From a checkpoint of a small transformer trained on Wikipedia.
Size: 9 layers, width 96, 2.45M parameters.
Architecture: RMSNorm before each block, untied embeddings.
Training: a variant of Muon for these matrices, 152M tokens, 4639 steps.
Each number is 128 + 24 x the weight over its row's rms, rounded and kept within 0 to 255. Layers, rows and columns count from 0. Numbers have three digits each. The size before them is the row's rms in percent of the matrix's.

# v: layer 2 attention value, 96x96, rms 0.107, rows 65-95, columns 0-95
# o: layer 2 attention output (transposed), 96x96, rms 0.101, rows 65-95, columns 0-95
# gate: layer 2 MLP gate, 512x96, rms 0.165, rows 0, columns 0-95
# up: layer 2 MLP up, 512x96, rms 0.154, rows 0, columns 0-95
v65 107:158120118144135163151124122143119121090177154118134106168092119175130146135139108122107107109187180127159121101124139121122094154089100136088118080107163085140079096127130122118146106098096169113147100115138153088153113124095131114119111102116133111149140100131113144108129114105133135104
o65 088:112177126120126086114124146108170096125122134088059111124103141133120098099127131160149123129128095136118127138129128138134171099130142135121109134136150161104149105116129138159162075119114102132093122133121082134137063103160133124179188145121130116127142121090108121091105152146157119128
v66 096:166087131136159144103097091178113095098115144102166156170121095124092170131157148123095136085184099121139156136097122144108136090129149134149132153170161113123141109120115125117132141150137105154153134134148146118123124077124104093103130123107120125170157147113147097122110098101117135122
o66 085:118155112151093141146141138111154147143137121105077113089096154165172076097092114156110126163134126142125103127141114095153118157099106148123112110101130134124084128086113118149136142124077178110115112158080156108156116119147115109125127123115167113108092106123122179111115130136160121102
v67 101:147133155126139131174130141136166097153161162159109097141097131177131146119113083140160147109117077101134117147170097114130126115116139117093127106146125122130127121107107099121093167114134135156101142159162069086119117157140132149130133127127102134144130156149129099166102090171167115102
o67 098:144122140139187138189144104097120136139134116114128152106122123092131085130169179112086119133159170159115154118139163134100125120137111094173102136128153139074119114133107154077134108126105143093146149073097131138151130123110124120144129152131121117117141090080114158123136132157121125116
v68 090:165144138176130153153090137086146108153107156150167125114124107110121106134094165132129151086097114132083114089151130143104121128131137150144093124170141105097087138137155120124107133136102059083141095133085119114136132109144167137085143111100111143120166110110120125094122152125126137136
o68 094:063121174109126127156144140129112144127165138160100111113125117094135151151135165114071114138126143128152126145125162103131132153169110135166117129131129110186142122096094171173123073111149174136147159127147129145109094132132124142156123126138121172118144108151114110098105095122143143093
v69 093:130139140134137122153131138136122094142168121084140110126167095075124158123107127114158068120160109123103165109129154095120116154178130127107166115130110139124115163143135136141188135109155097145141105131123119108106134090113122176099187123149100123130143120120109151086156117127117165158
o69 081:148123136111100113063109124166140118115099122135134119136130134116134106091196150142111132159086117139131115150133120128115113141066100137110089123147117102141124170130111133100149133129124123129166136109120119125136117103164131139118082185123139147171122173116159100109127120127114182072
v70 107:133103118114151152133138126151128144134138136145135109184128151178142089150122108155100151124135142127075103138121096154115134136114141129119137140151114143107099128101118076120154130140117156119096081155123101150126103116109103153133081065123150134158127149112133191094069110140149114161
o70 098:139137100116136119132088120118108138108063140110122148123109161121164128097114123123126098155120120135188104107120120096133112118165124104106147128074132141145129093105147161145107151118092115204140126143135084120137137151110115091136143113152094129125173092099128106106090089103133135111
v71 090:165163096130111133112101117114122143145109145136122185108137113151098135165160168180111124131114141131175154141125153126116148145104130120127190097088146155066092090118120123109131092131082153156128132137146110138116123127130103115125155140127167132120107122144107138067124091148136143124
o71 078:156137181114138143148125169114146068086131127115137122176105152114168153092129091106115134131139120146110115103162115116133115134128128133090079122137131143127162080123115123129115169139126108112144139133117127138130104132083162116145093154156088115140128067112142104097137191149132124133
v72 087:099145113164126136116142110122180123132127157154168160113142146097089081129131135158107120104124109105102103124110124112119131083155104180125122100139087137140122087084138120121111129115111076132156105156129123106170133142125101123085150118161176124111090129152118088155136088115134107130
o72 077:146153143090130133111167126093134156140155133127137142154135127079141140148131110078095122148111157130148134143164143153179152180141129081128116130176174143149097122130095158109115096113121120184116165113139107086157147138144132119136138133107125134124125150144105140106094171156088108128
v73 097:146116117126167104123116190115134142134108140084149162130103161142108159113145133144132122168127103130142114128136135159108152130114071127134127174153151088128105168076102141127119132113157158158192139175126139158128116143119134108144099102125113080130116113096127113121106138141120123073
o73 088:118133116108131168140139120155115114118137081139076141110149087098144114099162144181105078111154143117128130115102097114163117127113201136116099100112147184129116104148174099150140105099113077097093130135156131112120131125138117120118131115141118100110125093174147132137143117143135130126
v74 100:112121160127102092109172157110119157121152140154144095154140106115149108132112143066106129096126142129115134122107142108122114167111154132127083109136099129130117119160177155065113149108134104157133144099131177118154157152109101147098157123088131119125179138118118086128126125139136081104
o74 085:130121126124121169131109080137162118176124119136114129120131173095100102174115127137138153152139114106121097141113137148117134119176103101114145163138126133134143114152113151098147111123100099176092133108117103094116075147101167141179164136123112168137141149155102154133110118171109171113
v75 103:110134095132145119111123125120115110153098108131125109137101152151161119152144138147098132128154173130142086133142166107115115127148052141153117152112125125108102086122123124096166119115119110096125109086165156075107143138143164113089092080117114107142095187142112120149111146105121109125
o75 086:155137126115128160143111131101151141122168149102105175110107142132171134138118142135149145106127108115114143152086141135167129117126170113092136068169146126148146095131134192177086164109160113120179140159157109108110128095118120152094129126141127156106149087125102141128141142145121112121
v76 097:115145161115105101127118155121107135146099127118097149112124101167119058146136060108191133102106161113144151119125104121130127121149152150149125121104126122095145092125171158154139140150131121155106162124147125113165131131104142138139103179135101163109073132141124141148120112168134116155
o76 093:120119082116152146166145112130129145132168093128151095153152140127132134094116142119106127159109151107117104149160158116124131131101113111111085151167137130117114151147073156090139090131073122132175145138157135121096182144078178120142124124138093143094148121112118109113134120160100139105
v77 093:147163116179113154153183173143120097118088157142139172147108114147109125098100088143127110099138127152147113167125131102132149141107128125146101109159119086138122138153164139128067098123111148121103147074110151179131105122146132109130142127134123130117154103092135093131151117169145129136
o77 078:140124152127112116177142113130095155180107124157092120078158162104122126151112117116082124120161183103116159107161112105106120121135133165140140142118103138125117126164121100113171130125141115162158127141101095139128141088094156135149171098113163172155081141150130144115129131122111113145
v78 100:116106127161099115089118111153127112099102137133142122154118128075074153193164123113104139081144104098102132138093127101144106169175096102115147145119132138122130114123144142089116161128137080115146152137147152127127133158140124103136153114106105101117120096124148080134118169115094126099
o78 086:135121133091130130115145119085140125104164123114166105098120135143142110126086141188133127172112109091120124123094101151150095122153158136157105147186138132121149122109117135148145118124151157144113110115117147102164098138126134121109138174130203159118126137179146173153141129134171116118
v79 098:150113133130097113125112111128139143129133169162173127125143179124101126082149086132102156108112113145098116136162156150104157119115193107105162097130175155124145118153130104121071170120112116109117126114094146133152152120160155107124145152154162167121135102108102150134120115131149134167
o79 096:145108139137089170148142154131108122107122097134152139118067108109114156128079141096122111169153140156126130097117137134144124153131112165148117209086087116117104144121114112140172106175134166145113131147130097134157108131109122130133135119153126157132129154145165121090115112097094132158
v80 097:135118112125064119127111103137166107134122094118119167154093095113109102102152140150133112136170141133104104108118136128150095124119061118125149142157143124134155115061160143129132145127108139133188126122118140137117168141176114143169136098122121111104127113141091151094113119079133141101
o80 082:092166152125133098115111152121086138098110163119136108073163118137134113116135096126131129110084117098114112130113120129133158128131196112107139143122130099116087128132129115118137088086156128090133150104136140118114067128156121138093169115117115128183155173135153155132161128108134099157
v81 096:111125137133121129153174115092132102127137144163120096074107107110069101140163107100134164115135119094193090118135145086139137119114117116169171150121136140135127097101148149152162191122131089131118132119100118114102088126089139145118147153113140108143161118128117159112139125130131102116
o81 092:139160166117138135107132106149155114143097120092103141142119158088181160127124142135133142142125131142071176118078159182108146139138121162083096145146105114130110125154127138097117118184142139136150142128148143110160150154095123131131133112137129146139109106122066106128089089111135145116
v82 090:113132077138131139145115132170130109156149096126131143122139121122135144102123140111134160170104134139144147089097118126148076113120130124123115140086191134159134112145077140177105121186166104110112134152127125105146131101111116105129141125131118086131119166123117123172114148140063126173
o82 080:138132126104118131126122111130096126144136151176133141148085134123148109152142077171134131088151127131128122184108145120141122096143136137143169110169063104120134122093140093126112112101142150100119119148140093149115185140145122129115069121105107100111127114129155141135107135115176088086
v83 093:160112099121141129152135078144091122103105148133135150106136145074151121176170099186134116148136136120109126122143176137133183134148124139146142106114179141142109119121111136158124095132104119114109159122095109129136154139141106117123091082126098111109125155127155113086136126113059133120
o83 096:113143141109099146106106139123135129114131124131099121141148082142122125109078166135097130126132104155156126128109104109133089173145151129116095156139099118134162134124127099136127154089219098082166110136171120126116138111138131132133158201128149126095139108159131118131136155141158135113
v84 098:130153107149118135172171160103154165116110146113167118170092114118107124134097130128128128127143142153099109118138143121142132134135116123161100136138136099130168086156111164126119064101136117128144108146171109149089164127106103136152148116167065119166140142178126108115132150105131140091
o84 084:117146126114156114115076106134136100128187141136118161113144124078127099132114116129095149116099115115149150132165131139122101169132141117124139097120137133140083104100155146167157127143155130130146183071106103127141098169151186090128146126133156098098122121115090156145137092132126134134
v85 101:128083161124109146107149109160162107119111148162127117129085120168156155138139087166142117167118181115115142112133101102134104104128131109106149119122131126125141134091100125109156162120163078154114114133107149152088102122111107077157128135110113101171118159144144181130111115142115134165
o85 086:136146086132143126151085119136123097136109152120141120132131142121151061133119104134125133101115099144153118093104138130150111122118171122168154133109124091160150086168128130125100090161113170092133102125108112124164163154147094153080130165121149103092148133091125143077145146121157123146
v86 092:154104086101124127120157106131125192134151136133170135112119138115143132089078131121151091110097134175159112107104177133107079133120138122108120135167113102091150168106155117104133113123101108166108131108155141107125073123092104127160118116117134151166141104127142149122110120128140169109
o86 081:119149130102118121124079109157146101126091128121082130130122129125150108153167116117113126125108158123140114152135123145127174074110107135140134133103135128134140086147101099158188140132106136132099106137087137143123128138104096171131126124145114166119168145131112095163100102085102071183
v87 092:125134133116178127136133130111158152143128146150138146132129124162105125176125145114079136150078131137111084127176159120163125121146102140100148129150081113154178131118118139137121143079139097152084140169124109129136105141051125151111121175106098152134124124138140133136138141160096128106
o87 077:146115143107119194102098166105130121126123111149094131153144144127117146134125122127172135105133124092167168166102123132096098102133096091166103117130163143145082145145147140120138105171151098107146108084113146134122170143169088138121129126112145144092126115132098116153107150122182148121
v88 090:102128123091174102135102177107175152100122136117183167187133125148161136142132108127142103100156121123127161118120148136106140112122101155113096104156147075138105089159147137115120116125117113115148115088114123136153066153155147141142154136148110140125098127124081109096105137120124144119
o88 099:127144127149100133158150118125140104154136112086075100118122096114135095118159082099122130088118180127122118124124126119141108099136149120135102101154166141116106142064098121130145101153126139163159147115103090111126094115156114148079182136126152134132159166146140114094134102109111160112
v89 099:134129132117139126151109160126144133080161096151143132105122130158162137125115160139111164094178121130115104146117134119117112117120135129104116132145152133129125162088150165201149166141092129157102110096123110160158120080127157105164083117109112097167145168122089147147111110095135130121
o89 091:095096142132118105121139110123134147133084116098107122144104121169125082152134118143159088118135126093123162147147142123126125128154132154072135119091122120144069093141107076100114113068146156121146124155119101125126091168178125106120144101146095124099132091131103130102096128106129108132
v90 111:095087139093137114167163109146116102134136117145140168131112184103156174134155102111118140142115153118091128112156098113117141125122142094150092127131082141139136150129125109105140154084085124131107143119178131077120128088132129108098126139134156126176074119087128111101120146113122124107
o90 098:150163131169145157093062138097111139147125112110102123126177116110113084131121152109111105153156100134136113131131148127129117130123076131112107118155150150115182145148156158159112117190135150121146148147138111111082099148147117145133093117115137148091144138168154156172125118135127123157
v91 097:101144131174132158102095116147118127113156107170085150098136109134151160145126171111152128162130127079133139144128121137121130131146101123066102139121117092095161151103063111154149079094147119141131132121148143106118170121088148162146113117109136113111117140141130160138125133069134131127
o91 099:104112111065116065141163123121108144124122128087173142142157102145134094144139141128182140108136125096130126155127079148148135097143099096146160100162121129120139120148133133137069151114079142100111117111123132105089115132194101123127117153142123119126101136100135136133120154160151127130
v92 097:160148087103113149123085131168130133118135139152093102109133165131151140136119166136172143169123138135090168131115141117090135142120098126118152121118122099163158120146149118105148121126102129128087119133161095158089147154065103134143156151111104129104100144137144173101186133101135106131
o92 088:127076143096119104139127136105145077117151159094154173150134136117151116172163112159130113140145125123157131122114096150126104136141114129116127144129094139092153100127092117126102116156181080126130154098145103121111110130160098163099102138086122126170161108093143122110135132185135157121
v93 106:149102165116113163073104097107131136144127149164137116104120098112158111162117160135140118124099100133106104155157085144131140142147127179141142128121095182118147163155131161094155137132152128094140146106130098110117158104104126151126109143141124089142167100097096139159128091157132137086
o93 100:149083120142156125118176156163155091108146106140096174133113132135091128136116129110136137127127165120146156126098151133139086106170094115110131117103105082146145123162101117113122119120124111125116118140096181167108105133130132130121141122076151159147091142152132133158109169102136088074
v94 108:112131151118127132088083114107098110141169112148159141147139146140158168104094174106157121174138149114127142125165109123089112161089155109118162154117099113120107145147090120186135114119107122158137090090123118126122116127160109165135098114165104093116118140115129146148113107097169121106
o94 094:146124107124116095120140163140133135097092092129143152140159090138106122151141137128150101149136107136163119138076092105125134128188094127075114085118137128134122114124143147122116141100079094104131155151126119146113160117145153076105137162155120147145150108134120128087163166098080148136
v95 094:130154103119118092151127134106122106155163121107103114125121135090113122107143151090096159160100110094122167134122101119103136175135108153136124157137110158084116140164127160121155155163133112120139148083144161116125150098099107146087139122155126110130190120154172127128129126087071117115
o95 093:105147148125178140106118138125098172122118065109148158119157128126152137182135128153176110110148104146118116111111107156135144118113074126116120120128141109143103151073106124150131146095130140123116103120154141089121114145131183158152097120084141134132117083120085090140113105106147140106
gate0 089:130102101166109144121149109125088117089157146107148157156118187160133128111121158159111122132157124158114205080115137122159122115149135168129124138101091119151140098123122148095140166119132096099146158137113139072091138127106087132120153182146131137123148124137126126130113135120104106134
up0 096:132092110158109158146145108151071113113150138133133127145098174131111119107127117134128162162131109166098189094148156117155152105149108177109113151123114124111163109117118151077156161120119113114122130155148123126098108118115102118153140187129101146138118098113117130136067149143097120122